From a checkpoint of a small transformer trained on Wikipedia.
Size: 12 layers, 8 heads of 64, MLP 2048 GELU, 42M parameters.
Training: a variant of Adam for these matrices, 900M tokens, 13730 steps.
Each number is 500 + 50 x the weight over its row's rms, rounded and kept within 0 to 999. Layers, rows and columns count from 0. Numbers have three digits each. The size before them is the row's rms in percent of the matrix's.

# q: layer 2 attention query, 512x512, rms 0.0333, rows 505-511, columns 32-63
# k: layer 2 attention key, 512x512, rms 0.0337, rows 505-511, columns 32-63
# v: layer 2 attention value, 512x512, rms 0.026, rows 448-511, columns 32-63
# o: layer 2 attention output (transposed), 512x512, rms 0.0255, rows 448-511, columns 32-63
# up: layer 2 MLP up, 2048x512, rms 0.0358, rows 0-108, columns 32-63
# down: layer 2 MLP down (transposed), 2048x512, rms 0.0319, rows 0-108, columns 32-63
q505 101:502528575471500484392470416538419486408459549500447431434537526441498414577571522481514492498504
k505 095:468548504438426566614529423496529463562465456444483491550483528400474480517607495528485459445367
q506 110:505460472528535571618503522382521471586542487491518415529428463499557551407554502436589566480473
k506 108:529448473550501564557602563466572533515549488397549421419513508555528456452487511455518492597485
q507 096:531484522499574439592491556497551546578409566496557546524593485502394521555482508494576546551490
k507 095:522369577558511522574462522465538512559513454469528501418404354498456596473497433519505502486438
q508 102:379468362528559473482381520526498494510575472566502551392523521440497497496458572454459514551514
k508 096:492565392437540532490516472542475457431565473519506513500502493483473486387523472483410442459499
q509 101:485419590455435452442479438486534487510531461547591414507394476508515509507520493516445447463555
k509 098:518533464548488530518475591474496397473410448427518552479538517534571482456500469527517448471567
q510 102:450496448510458501430503507427534481423513439461521453507511523488557479437494559520406395445532
k510 096:489618481544587536540615462559557438521475474490438519473487485577488466453441500507385398392583
q511 099:625489484528419421516511494520512409539509480507489481560415533566538559474539501496420534469453
k511 096:606537465578519489482578452541448408495492563490432531508572520632562531473428559491470587497555
v448 103:543507427535550510444564422594506453446578497481460613469536480491503513478344511482525435537550
o448 105:467497548517489474585438553441534563535384506495598380481442507428476408557586501471551564491420
v449 087:602439520468499519507441450466461536479626529407546480477451449517496478601419463547472441481433
o449 090:391483428474544486624501514481501468489488459542393499499498549569478454381527487505541535521604
v450 093:554500550573514511512440442534513533497477462522441454455592548474530458549510511558527488498534
o450 095:446495454496495471447523538442462469532580542491520500510440483457462513426457505491500483536514
v451 087:427534432493502415470526619507559420472457525523463529615654437458494454507496507519452545532575
o451 088:548510570554531578554485469470442549501509462497570469460462511608486555543438492458574485450350
v452 089:481551479539477476466421487490509555570443453452438533498590550532527556513501520510479490433435
o452 090:490450636512497472526529502472418524419558502529507513469513436479438534486427535499520537572594
v453 080:542394466502527481478474478461424486558510495365491509528556463485514535612452469568524485477558
o453 076:534474471524461543464536548581574550445433512530495504447532503531507489440463535482508524498472
v454 103:473494493427551428537511469502464502489506552532514566470449486510505550482557483495512557547502
o454 101:511506516558433556435551522506508479485449453491487429549581476488583507537503504475490585442606
v455 103:492477527465448590511577436463496473468565349529559452520504490545515537429594510506491526459513
o455 105:536483471536544501476447494514583526531413620495426528461524537527530516489456512506557576538522
v456 093:485508408599520482483482588487478464504463518371456421521554482533547482481452548446435530502501
o456 096:537538559503465488432482420594560466519537487548438569465464488537471506543595479524566540506563
v457 094:455496499587487468464428569483472578508607544583454492450509481546545497523413510506484473514492
o457 097:510500497504574496516497476539490527520474473493449507456507443504494569531522483500440542535566
v458 101:602428557533503474535506505443544451533514386421539624447486488506496542531513520466595560531466
o458 103:396536461498476493430471455536515536499475599562399434541515505522535480498514511569458484415544
v459 104:478515569547481401416483629502461567563453551381513509519467477518539526515539455438522489493358
o459 103:525497479428544547520509422524572514394529494583426548473536489459468545488544503486515545523666
v460 099:425472544445467550557427499490515538527495520608481487512485519449547494522503531605443523440421
o460 099:562569520526520480432571518546531396539490483335468526589478520498484523485511533473532412603599
v461 091:524519476517465572471464430521439476544492470453472482452605417497446583491506522482577571351525
o461 092:534448528488486449518550547488581500473516491465553540554484564398513503527510593533488499575490
v462 095:509483568455466490503577500497541543534545424423608556552485543504492529505480472526505533612480
o462 096:484527430446510534541448413483471508442476584582399470523483491540502508454534414458502489395499
v463 094:474520536433489384388505598485544494484503341469477476473461540522422461530473473426539437560571
o463 096:542468437578494517627435507415458595444467649525474481495471437506545495486477509475499573462372
v464 104:452503572503477515462523458513492600555477447520451468528511488466513553501600528472532472534568
o464 106:537436441535523440531524585457488451435552585489490490480487548468494458470458547539478541443464
v465 097:375507495480522512422519505501528489529486602492384541605536514444614517536634546508421558522525
o465 097:570537513528484488470498522577498450532443441518556485403520481526378485548424518473509462459503
v466 097:359436610495478594533564552509493457533487559484538484488414516460590516467589460488474501487478
o466 101:583531416486528503455494405538590514473480504536440535502616508537470493510460454558539523532589
v467 094:400413598430531609513559517493508454497588456471588500580422473473525571540559475403476564503488
o467 092:523536466558458462477513492535488487554378519554461412448612505541480495466482497532560582405552
v468 090:486487548488475492567550542484493575471502532474492606522482533507488442544411457461560568515589
o468 091:502510477523546460456460451523439561498481485520454423449583431460544561465512514444471557466458
v469 096:426543522552455595515591554448508568503404593549491439497558388500521470449595497434538489514484
o469 097:606463536454512523413488488585562479551564428504501621498431593432507529490504475430495475513528
v470 086:614525553545411506522536493446511556432430606638563500460513489489520502397429478504530495567460
o470 088:444529519383488526380434469562434504606480433451469573502530535505504527588574522545484502501571
v471 093:436554400554512548577464461431510431570458444583481483480522507471428468460481534498489572453536
o471 096:588400531490461443403527519614573513468531528384545499544512491459605421528493497388571565543369
v472 093:451488503449482509405434524535579527507484454402444465505482547538490512421428488464518479559570
o472 095:527500476583529440560483451546413492504453525480585487454476404449441427611547518488527559445385
v473 092:463538413499506573579458477445556567492478508498531444532473494531462508476581473592440509525505
o473 095:502476623528440497467569504550430400530524472517473551480503543575538522493379490529534437520530
v474 089:437559532533492483464381497480438575531496471604528423545415562504480429603580542537498465462475
o474 095:525383397549538521518584554432559446497553546438439510505577418528530486380416496471472552528474
v475 090:485441576397427584516502535449605390500521572429556525482562501555518613515585519489448510438381
o475 090:434545474566504448516505452551410564531509466491529476481515466510417483582484481583556529463573
v476 097:481439493525478547469567492477503412470533417496417466579546486403519464548470550485553476425521
o476 098:548514512468511464553429503515504561513410595493542539498435492496466481422473466455508434589453
v477 090:478525455499533608461527446514424545482403468450417390505478513498521509569551501462476515394579
o477 091:539517602464547429494500552478540526522570538537517556478535500455376536414469567477475465632476
v478 090:573485399539521427486469517484463499476588455447524452502575463503512565424469520602449485396531
o478 092:445500577502477564491547525505572554430474526561485513441463461537501433567451483459525439659424
v479 093:436429483514492572513478449505434616535515457458468421525548486442542442483506544578489556491590
o479 095:499553523499475479436506509513505367530399596592463594420491542522469500545500490481463397495402
v480 114:493578551522419429409543560501489530504520480502500452482422559569505523488582525523469508491525
o480 108:491486509490591608519524480424478526491496545510486542474580444525501518505407465528452454469431
v481 092:500519479456443528455541488475518447540499579496510512494462502539473516529468439471537465545420
o481 091:460439500511561480523493506549535549455500451506581445532556489481511470503514515558558541436541
v482 086:576574433533514452489433461468466565589433569474484542493529549471474455522441518523488463472522
o482 088:488400561476432477566522549520468462483571522474486464508461482407496418479481444487528524539543
v483 103:592538453479507534520531545452514462541484370422473490488517531530513552511557502578503537419462
o483 104:441510598536465436439510473580452524430513566588510522512514498503474553510499504484510470504563
v484 091:426527460439514491570510523539518513462403547581514553474464509498447493440455501456481428590484
o484 092:553455555576441490482521495426523444498526468409521510422524460483599504570481458509572555446503
v485 100:423530437603532569541445534489453513535436457502463490463525489522531473500565530498471468508583
o485 100:551460573515506425451504513453492530479624558536482569464518497573501515469409492488456523505455
v486 096:574566473512475479459507503444540507529510513458563498476463453548454429593489437463521481523417
o486 102:467456436462501526585519540536512522499520489425456430503506500440514472430486508510553518447531
v487 095:485415467496567520515495595455503426507528397524496505451462530496545504540535490515525577467534
o487 095:519589476548488474440495522533497613496472607489476425573566493491503474452498506529445435516470
v488 096:519533367487549572516488491460475504499492513577592499460458526510440449528408425588418455387551
o488 093:474472648476469504509528561495549542456460570462423526414566466507519466492445560449570495685454
v489 103:534472523577463421473466569410490493507545513442560588473419534605516578442544485454526549487366
o489 102:461469468478523640535531452546492557459534510547421391498578490556513473549426444566457482441597
v490 094:592553517490492549548547540408477552579437436558472449482581496532462500506579565542537537449496
o490 097:465446476553483415371477451590539471502521588458465549517469496500566514523490459464496533532457
v491 087:469588534574537460425542462506507541494476491516505502558511462502466489526540543509492486565521
o491 092:512416473540514538530491539419475466473514620527463497426443496540498486481448455489450451428366
v492 101:492509412498570465409412579455523580513574500537504523478475465513457468404452498428460484528463
o492 104:508471507525466514529503475581507440473449491548501418528466474522550429576536507496542562461514
v493 094:558541457482474579444538566423543478501528487483504452521515558541525545581553460538439542441444
o493 096:486515578481531493568491498518425554551479479493505513468567444503427520481501563506541481567563
v494 100:468440566495509527532522493396439521479480535450636470501521514487512524535540483560466594530416
o494 102:550586438486471486458494458617473418496507442544408534561520574510470545486565507493488484391625
v495 091:525541463439542502446485523472529490520620538423554565458428562585501548491584420523458437506436
o495 094:448559626503492556582551509537427523440403493560475432520529481455477529521471571508495479503594
v496 096:476528496499535507487548525499533504552352466505421506514634476491482470446524562459559483535558
o496 099:535443518542487475463426440539484474500622545565605436490372487544528462540506429483449548425437
v497 090:444542499496475504434431489574475468464538599561447535464465493455498545481552551396477509531597
o497 094:613476483537555515511513530449556498537458429475610460577552530481524505554544510527418576435417
v498 086:475405483512581565513516511447534552452560568498468447436508550441537480437390482544448497526522
o498 089:586538466459505455431433497582530491561458466519494493494508513557494409559541549443505471515489
v499 095:505496502526499493549547535540509505524475430484462508551530416477529535521551546489469541465509
o499 095:428520534531490485417476502541523507467506561568504551476483560461474547487506496534536467535518
v500 082:669516467486541473553484525462544468447586541397567585537535449544463575499479410505546486418417
o500 084:336504600505452542594535519468381541506491457521409397521504532451501509538480558609480487563567
v501 098:472468580555460461499461519490527496537398508584458462498589519438506473473570522493508481485496
o501 102:492584437460566478421528476560479529539592475440482517553408431542539556495490516441504602477464
v502 089:530466581559551478519510515589471447465513575499556481443500448506505476519562446485464514547505
o502 089:507502389474540575507528519433554556503539448552508477540528556503481516481503499457471518360507
v503 087:549461560508472465586533531504545436485510536580484521521591568438526527554476455559463486494537
o503 087:475556473532537538476504470472452543513556495469511432528439464571423529410472466508525469547451
v504 091:451510503604480486486492506492503450548451461498523434437451480522553503431489527592478462516576
o504 096:548480483479562489441497529497563606482592566457432576507540477521483493553464484478479461493344
v505 090:462477539472504583527515511501526554519490492497571559568444474442462526600460431527442589590495
o505 092:520560482481481472561491472492399419444417480514467393454556541522529494409550501401598515467510
v506 097:474487464423455508399504458538435489480482491436418454516472488495565555566512489462514481539456
o506 096:506520490533614489569464569492553543492490459565596542456490500470409552417530460441498563436612
v507 093:480432429506511510491507521537425425477494415478502454527524527453515406612431499513516463489573
o507 098:523590504464496526541479526426554502475476592523418562503511535509420498397516530498459497484437
v508 092:483478472559476490503566533575440478439484437513429537530536565465510511514406565542582563485559
o508 093:551563569554506469515447465438470542503438530489563458489482449457501555522569472450462462506450
v509 097:456516459514566493532577565469482463482431541585525573530520575493458529577525467560515500471418
o509 099:516492539494527498519457442490550491566609454436399444580456454494555465450497516475546571520633
v510 098:568451517473530475520578539532498451513431400396518537531510546489490474444549472466527534504619
o510 103:439578517499538489462426523488482606444506600518457502487481517495499557561513552568456495456443
v511 088:458538387441574566499506510519454541530474436574514515438407546511509486465520497532517478450514
o511 089:566432517612490467485529448478643463479428570427526478568627420463526421577472537457488642520526
up0 086:548451477399571472536483561544543552497466527616467403539583556443458528455428510506564464503525
down0 094:489484484449527442429497483511425487515518509516471564520458542549485462455505427477564451502443
up1 092:494471493450570491494455496536505438402423470461463486485514561559462529539507503365505492420495
down1 099:451514498484493548581449492416539524535545435557471424550480523436485472551437518541554493616416
up2 107:578478443408525497500457469484383491485468502555414616517457502490475446547525570440475516536479
down2 109:521491481455460550481500503458481498445482518565589500566485573564451536549488460508489505542482
up3 078:565484509554457511484478565501480501450445482485490450457513463498493474428546613539537498562438
down3 084:408467485417458527450551480448509455564509442480413532454452519471444501587453488504483531494568
up4 104:493598518516616518552487610518400565514477488515529539518578424496484465474604522482493519507446
down4 113:519497560610516576480510462493522497540525466532486556522507463493530488439385550423576455542529
up5 095:501502541606584566615466567425553460437518503485515462485608555485460544461499532543535506470418
down5 098:550522589576472496430565516448484551598427515512529467424481531477547394412589477462478465570537
up6 092:491551477448521433490455625509472495527515542500532521520561497515459522512552483494522482519398
down6 095:449450494513597466501474630448568423486557473460574519471472409605423401485493419500531450469480
up7 103:465516445497405555529464482493457563495513490471467578521453490622505537563569644397490523388460
down7 100:499408534439484462423535504451518460480446454474452509489635555530590483516463462449487368471450
up8 100:571512489657436453470555539547414532577470502540525467469517408527497528493473582459515486559421
down8 090:436450492538556564528434491483550424525545490575491490478472516420509500547506514538539461422526
up9 109:440475499462561574501456582537515580507546526561530458458485590618516530423503556520547509473460
down9 112:459491474588445451479493520579528540456508578449537524516473530497529412541495549526418456526602
up10 080:510482442543490593484461489534417419488559493430571378524511470477610472471499588554510517436539
down10 093:404429493602566518531507425509476524453433536436552512463400504452528495512430535538495471473511
up11 081:555486472431468405585466452515484582480394524562464542444539573440565540505575475480500501566468
down11 089:441525519560493502454435383485539529624489492492458414434475537528512570529432456489518509534441
up12 088:586532484557556450541527481532405475506444558497491415545563541522573534503518490459568512573510
down12 089:409543489489407556462485577534566609476551480565443578543517566569467557427395531595471459470523
up13 085:573457543503425542519485566478535546431414598573561525601524493465545502507567521506487545504484
down13 093:475497506575400473418508556376430542442470608482503518443472494477512469516485482564383539511516
up14 100:570418562525431548551455544536558556458466492466518428487563526496435524496592567337523519500414
down14 106:450500445482547492480520524415517517442499591543460448479468571493511539443496516504505418505426
up15 106:572543552547490595528548481363536458459525555476444444540464554538515459501528452395562510482473
down15 109:523439559518508535481500450540481429512528548541517430437466424513601451368372526503475509503519
up16 110:446494480508523504477463540399529573473448477511536453456513435537513539535495547466531636519434
down16 102:479443488540577560487423525519475447593431582520583612525550534507506504491509459530502484528592
up17 106:559477474507501478499511455541518512507578533480532442550470523557547428492545532504521544457540
down17 113:462483403509622479524416481502460466430467513452455467449412533542408415544553573458547428538506
up18 104:552564458471524465425507513467429477545555515413441496458480485594475491517491518467546540557513
down18 104:518589582551444509508541522562478389472504504576566532530459421535451493507428571457509452466489
up19 089:431518479538477549520560495481480477423459477410507498500419631493468431581575467475528480601449
down19 087:565466569469438525507475520470556433566461463467553549660529441487544590461552524481442533537531
up20 102:549523439406483472529455588554436487488477530491520484430494452528495465439409528543484533505504
down20 103:542442438552522442476465514496524480506586452491449511531545528485571573476526470478401530521479
up21 103:483510519552543521624481470395592555481501523495460537469625531538518514430533492447562438495535
down21 112:602527443502461471544516453518587469579473522476536595551478513534454587404451461533442477428499
up22 113:514483401492444464528445533518464492478562490539439484439544485534467441514507551420515543588471
down22 109:442508375551568406512492463503485491549503548532496451585533483616480455444505470559563607492517
up23 104:504477542518548540491477534544415517478497547523421453492484482540640557494470517423543549439456
down23 104:562478596521427512476447418569552599522565549495506468555542507558545502546478541497483479502450
up24 103:503459501557389530478538516544499513487533516488473466520519549542509476439573591548478534434566
down24 102:432457566577596552466443448526503439490496502546415491397534504563494407493550513660471461507495
up25 094:492491554571513504431487549492522543488477528469530503540482487581399466394539519486505581596527
down25 082:480476428465479519512542502460488584540462489526456456512487463481511506516549523569452449515611
up26 099:541549450539411538456480494488513483556473516461436467600514489448614446514487531533536496505527
down26 096:458444518476443499490476507507532559481467538527445446491536528550560682577464464514344526470428
up27 101:497563525433465521473557505495415474443560594453479504590431604497452484535449495444492562543465
down27 100:528420533565431505568610466506457548492621467533536367548541442543522477524526525519457539533444
up28 093:516591523426475511428482486518509486472507538520476489507534612461516507527477493508548484620474
down28 104:547441442526578521596536538480599544469518493441507434453532452556403516385546546431529479472486
up29 105:524453504472464556452596527398443423538410484458475499462518490497503512505506522435528493577468
down29 107:564506537519568479416429435535517403460571537493574488554532497516601440547493542564509389532517
up30 100:445476463471508530492479561545535476534463549503501517584409555474489546589568467542481491528385
down30 106:509496428607397478530508522489436583495484572448526493472467529507498462609511570436467489523421
up31 080:548459478528516474555465424485505465484525485565522471571612483486566529491519483488538488456428
down31 087:442428520496417556478491495494409546503489467375425505508462551600518508535512521447551401474552
up32 102:531542530434507580497490536414473418435471579430520486532543476457454510478370510542486553476481
down32 107:507499442461543434568455387553543486579517506456559482538482497516468565456481536490574566558507
up33 098:582461431621511507493624532457490437456469627451502456533545523599503492579466522508518510458518
down33 099:525476503556446566492481394490479446507437481558458455501513541522468574467462473476506501405514
up34 110:560423457525469490470605470546492424500425507539492513492520520494466552540488467353459625574541
down34 112:446484406542618423449515604488518431517441590472518573453411588475522566418505460548523511400499
up35 106:512401434447574486512542514492521517459469510564456469581534548487566615498435587474522518515533
down35 109:485529487510593514481456624574483440445515516458580512459436452516451574460374466464544498397505
up36 103:584505489517480559481468533498461393479530621417499388436557530407562526504582547459508475460574
down36 107:461496463515515529528448490501474472497498482453507472493448582527549421571519566518569490472452
up37 106:472461474468489527484438516500558447497583555403436508550532595483433443537522524508498506537534
down37 109:439504399475559539536477468542614543516587544472424466588511484473544540550557469547475499522435
up38 111:467527443458552489474582547531448419566500454510525474611507543468497577548553543484528568573542
down38 119:488504506485617511461461511491457422554501495450567416535514598574587528428538525517551549576559
up39 099:530396478546636502485488480574557474489532560567428475509437528534547596541527508425472501496543
down39 100:496486534527455517529541514544573503517603432388437517453542510510527507441477464404573440487455
up40 105:495395495493450474476469505526345515513600486493504476537474498593491482483539526485485486440492
down40 101:568496505519605569404542475513458548533401532494533557458396509412589402448426469556537456547475
up41 108:498577521623586445427660477519422481502502518482448541505556393497449489509390530485481544627555
down41 110:554521481428539440394519533479433518420559490399454460445431600595480486502467567490408479464432
up42 103:565530481553515536565475523470502422428431544486522405546507487501549430500551499490446558515496
down42 109:516494493474502560494562490443473392544569531515567463469540385528465501390420603532434501556603
up43 104:495477510578517520420450558475489482574476422393567471468504530479583619475523626503557553451581
down43 108:569477487452545502494556531499487437499423484464519476492544431540475509429554604369464503505556
up44 105:523414493543480543460666460437536438456458547427510450586489453498509484513511488545526495601428
down44 104:453580463503541477402438538523472674539484463517551441539516427391457418568558489499456576569496
up45 092:467450470509510512497512555462511512463478520565482522493515547466441579504535540497488504521507
down45 101:454499513424519409482605506392496564523487510412520480531412508486502530514483485479533543501383
up46 095:548591552555462496612499450522478460434549498506513368432564548477627508501582562507518510553576
down46 102:464554555502516549523507491433411486458560492549570416535446469542496398482470460556527511533476
up47 101:542468527456598505572580508467520486542580532383411497460531468540508435490564586451605613498455
down47 092:456482474548477531461395533457578495557499424540472429531503465409524440406429584559502476561521
up48 104:464592471498421493553475466501541499498540521559407531518496453554438499494462545517494557464541
down48 114:435539546486573518467576578453412485491536503525498462447380431607443597487504461537572466504430
up49 101:563426374501521497490546521605497556485484499552464475415471520569540573507575544474472598552440
down49 102:557518517491471510559452501463516518505438470484483511566555537560479440598459517480531540547504
up50 113:533464380519561546566481445528485423496492462512531568535555601489468482565502508451508509483500
down50 117:607493484513522483390456485465433511524492378493522464477377512434498565513464458466508501514503
up51 103:547549475577498511505427502524478513485445470639576527472496549497417547451479462521467568490509
down51 101:545427499523568594568543518447491452495481549507521445613598523514616577508540498606480510493477
up52 107:490523473597550502467507536460438505476463486457506527547512505501427439513521497466552462531493
down52 117:451453530582439465524564476562626469583472492479514514563498445460515457453521510449495518575533
up53 104:540537485509492523502449492430610482565539604518499504585566531470429498506533461414569569535424
down53 104:580407520522504488516477478508512466489559490552434480493451482472417544590442484479587527527494
up54 075:432632485502569467566402573474426441476444451523598452536566545443542575464521541510495492515524
down54 084:423524450579579556459437501501502552447439433465508537476461552518445426547479505522522415481558
up55 114:519585385474611435539599495438499561442444603573450447441537465526554404518469548487498508485466
down55 120:536575465514546473529479454514483520549504414488590448556503436460438435596503412404499544540465
up56 095:462385491538441399482462506476528517529438445547524475530526498567539548591621463470527538479445
down56 099:472514473539464543472475525549511421565482510395514484539463485508445422475367528528545535543594
up57 113:436496402481543413495515548513492489456499521506399546482532414550554447484512487548481526535461
down57 115:493488460536503456520585464544407527435540494494554524544509507521532448485583566572509527572434
up58 105:505503518575491539642441569463400534484440524523583533601582466552401421457596584423526561431442
down58 100:530502463521497430563501417588518496455530472520458591475510508491411543559414555585501488525413
up59 093:502538433494562553522508395473487498434464525471483483571575488533499530492531473415500499494414
down59 099:525465497508487352441455547522520477492501527460540575483566528569502495538450414490480470468436
up60 100:457504463612547600502466485503500569485527535572477519516495460598525562487545608476521632496445
down60 094:487458572437505601521478470513489436494427539562540488543518607500534495424535508386483542443576
up61 099:462515450403484492488490592512482532523577502475564556495506602475472463507436549511552568493391
down61 102:506608596432530600543410455441485504457528491559515566455452486545504487493512553527474442393519
up62 100:518513476505420473471534526464517472527460441376428520494602525531504532535532509514519549467454
down62 109:467481490538561537475505495541475512444532584583584479512397483461474504487477505484531442569533
up63 098:545514361554491550523525407525545484471428525459446485507532548545424452503580570485463506547520
down63 093:573438485454465523483471468527492440515530503483496489482519487514501518618468537509467512536535
up64 093:504494417507645469468524587465522407467496501433565471446551498480501548524418478483500470518549
down64 098:437433602504377547488570420517512454461464525446487509412469600489553443479550529488513503474523
up65 085:512518545393496439606484480496524460434384518497493448458480506486497566416468461508524588588523
down65 089:495450472530438479435550565388499414604600486512506582507487441515478497547533571468569450434486
up66 104:521530455447535553477563432486490466452493542454527528516460540549496506490484485551558545528478
down66 103:549447526506465447524587549424455491470444478487446523446440506500411555481521540498498477495442
up67 109:552499480481531528539527515448556482443335516481502548520472561498477543548537451505501632478476
down67 110:537515439521434502507556479392491531524501452369433488424503548599475488537543590546524517490498
up68 098:531445449484542529500511573459544379468463508408531507592542462562443470495467469507504517458550
down68 105:522531550505521559554485495404517540563526470418481490426520501483487449502549516572447452535444
up69 110:521548464577498553586536515465435404451505436484459502606479563481618540532449558443479502491504
down69 118:470484505485590559419525496484395496540555427400440532570534571560494437517572532426495488487488
up70 076:511544612420519563583447589520597341523550438607469492523516535490488478471498537481524545494520
down70 086:420482521527606390450584460581424448610516485472512504490418335489493502521459469480456531525538
up71 106:526523423432446577594534576531409465490483594387476444474597521559570478513514588534452471459549
down71 108:584456474490471432550497538504454473600536469503525556572515516514368593594499527455488445578551
up72 094:514458449544504469615480512526536513475479444508432533438496487560533549475463489423577496477493
down72 090:514534448463524561429534475488547550512521489554536508488500477516587489569561510443516466560507
up73 103:488615554539528473624510455489473497539458442496498533446519562432437567445487581532470533491510
down73 096:463520447479397520490614467517476522591568512545493482442495451467469562469499439445508562510515
up74 100:459420584491519526565498471502568595451520523521565525531514550435563442505540497551461440523570
down74 100:525534418403554482559536515436569565425598464523576468531540533400408535516529542491409551501469
up75 105:586457518476517543579483521455409534453479563478391402506600603492584507475489571501472546500486
down75 115:498474595508432493515522453465465464513517430474422466459488511515616429555499551544336479498501
up76 108:492389429508500425563455536482452433425524475480442532498497515542510485532475538564507547536492
down76 110:484385477549458410561481497507439454403547435479540499442477530434451569511490543389423491442561
up77 095:504476489538470520514498445534450479476524446459533447506473490440543553538492503487507480505608
down77 093:586470583377520463466354541512479568537504508403523483571531536468498618533569494538504482468445
up78 088:497483559446531515534452557462499461425608537508566497512543502546502525500525471528516512485411
down78 091:509475495556469497499496482466463542525468448428572492473489490548519567482535512480546534497509
up79 084:420543491549561483450478456558471440512425517452390541479526543532464622657459522469568478506415
down79 080:519578451448507578555556424513478574445522518512431467507443486466521436467467440484406571436530
up80 098:384503559539521469537521503440498458405481483419504554448455537431563428548559538383544469600540
down80 080:548406464450443483484525533371550494527544593533527557566488531528520532499526404590521531397576
up81 108:465490410533540508539499490456582440499451510456487483512481520450580479553535507493512589446600
down81 118:463419544547499554527511554496499484488596535443471530446472468486615499600517479448487530383482
up82 091:565586546492462558601457430388538557490433470437492429397521541491518474587512482470597494574535
down82 092:442535435553495527474514485531531558496514596484533553540414443489519466480440512448475462533413
up83 111:513469573485470517549553547476519472410496544496524555505531529481449567484464456426585526504447
down83 110:497520523601492397491510526563433579497539559572498521396493576524473493546409503426516477460530
up84 107:462477506579483480530557470444527522440536503513536486578533486542548533529442495492495485514469
down84 107:547580519512429528438518478500540519458524480419486632478474521556499495479567539566511450427495
up85 105:498496546537536520533499494394551478526529501492469512496524474432394522536548552445532467515551
down85 102:574465532544562482508527537479499495537526473459467516463499513506520579547472490498472427538438
up86 087:482488498578473477541540515519433575501452510479486519538533493542613493383466528424493551510478
down86 099:449516501392543517459436507516519484396479475464520554452407431446537526510554566558500513503546
up87 105:562471469474615497628477445348542578469509521467399569489474520432425563445482523599655507518550
down87 101:531429499496471484518558588458502497425573488585465523507502543546491562387526569531408493461419
up88 100:577636472505541583530407478497418513519401443544420502529526542487466495457426488514508523565536
down88 082:518477418435441429459495476408474545412536585487501504430481499539492441582531499531523532423468
up89 108:487563549453500538585482570509495488479456476555418510534492547489468472481522513472513576538497
down89 108:484526470398443475462500500503517500473488477459510505543460444487483553592516453476547577611486
up90 103:553497434444468454555539521516580450412499508554443461534531535498455392513530494513551577492574
down90 109:427459453410510477561497463457552498471531500501496461463520538479514581460474400478543464568566
up91 089:630520457465530563588548496506440473498527539508501457506496470454539523445502467571525528514520
down91 090:513503564502507445494551505452477401417494534506526493487439443518592492560471429490469500480504
up92 109:533424472549479485486522553502509419515564524538552485500480472525488500538565540520519516515448
down92 123:526550534495538548536527490572563511480460406438514560447447554504557403550542509482499513574588
up93 104:537555518515567544515565453462493418457452478475465403504611493537513520502494495495554555520511
down93 107:454504550330436583499551559530539487438558472471545521394491438547428465474497568514551540426549
up94 078:632487548486525482554462565511509471494455540483473507543592566454597458466483460525530569461420
down94 087:461468519499534425488493457509499489490553491516414553432485514581472531480433394486450531545578
up95 104:520497423459507511591525527487515498509480497420543564467463502544531416444476494492553529578507
down95 095:454469671508515580500633501490517430539507492509411451533547496482473480661507539436445519516513
up96 112:606489424510374440507506520410458546462511506462477445519549542544513481512521519489465564520446
down96 113:486494452563501507453445495459453528466517459524438494496579458550516601565544487521466545626456
up97 097:482420506452477484532457443529543511496483534497514520481597531496450458398519505504564471452527
down97 095:485471387563571543528568544542466544516452485556564468528494579568630429524370536510478528588514
up98 083:474519507476606539598510488443516496446462497546527486507516518494539506538497563452521505561435
down98 086:477474563469553496443526436513425529462505433457543535529524461559503447423507489522512489399495
up99 101:493506479471388511430544524539489506470546451409479548478470507596498411548435597490589443505454
down99 095:497444532486431556458535505476483506504420556460463508481483501550560574416442452488440429557516
up100 110:572474514472488602512513511451422512505523499429448506560598555541453454489536483420518527483456
down100 114:434492429403415586551521449496519412617438499409412557489448541501489479564475445550468547465534
up101 109:473456404440507507476516540578488509449511499516500508492463575533482498475508544551524554464507
down101 112:482610526427400483421552479484528551520451402486519486536525450477366502465387447456425466578512
up102 111:591418562529439506494550536470454503539602521405579437514482537543463479490479525537539563419454
down102 105:514516511539493552402515528496565531529405400440452511592595398601552415502457467577452459505569
up103 087:511504456411491540469525581505528474565426552550547473648472593465632532501522551536493539474520
down103 088:425586491535451486507455404439518523555426563406478510481467457544475419500608442547461485499544
up104 103:596510564488452576463601528535564438480507450437445532532606502534437437551487622409527457492439
down104 109:447453576452519508546481564514478466508545475399419508393545537558508540447496515465495417443582
up105 107:569523491515541452525555496477532453441578473459485551507515537538462558626482552438568517559459
down105 113:501524486370519496431552556545538505489506448505589532489544504549511592495532495520533389490552
up106 115:518509489551632543513468486553510496361514481509520541438565505576563450463533567462488540466515
down106 128:511499493489553529472538491404600548624459489447514472456460473512460495526586410516524474402470
up107 106:458489443547586519515474515487482467405434545475495530527457478585517407606508547470477586543495
down107 097:529499531402473530534543478558453580549516567529485542539479427545522462497449471545470454554523
up108 107:468497459525480566525476554462541537453488529469505461499481482508541503480508538508521570462445
down108 101:466499458492459552469419485545517429452480474447515479466507500551467492480404469627489515535451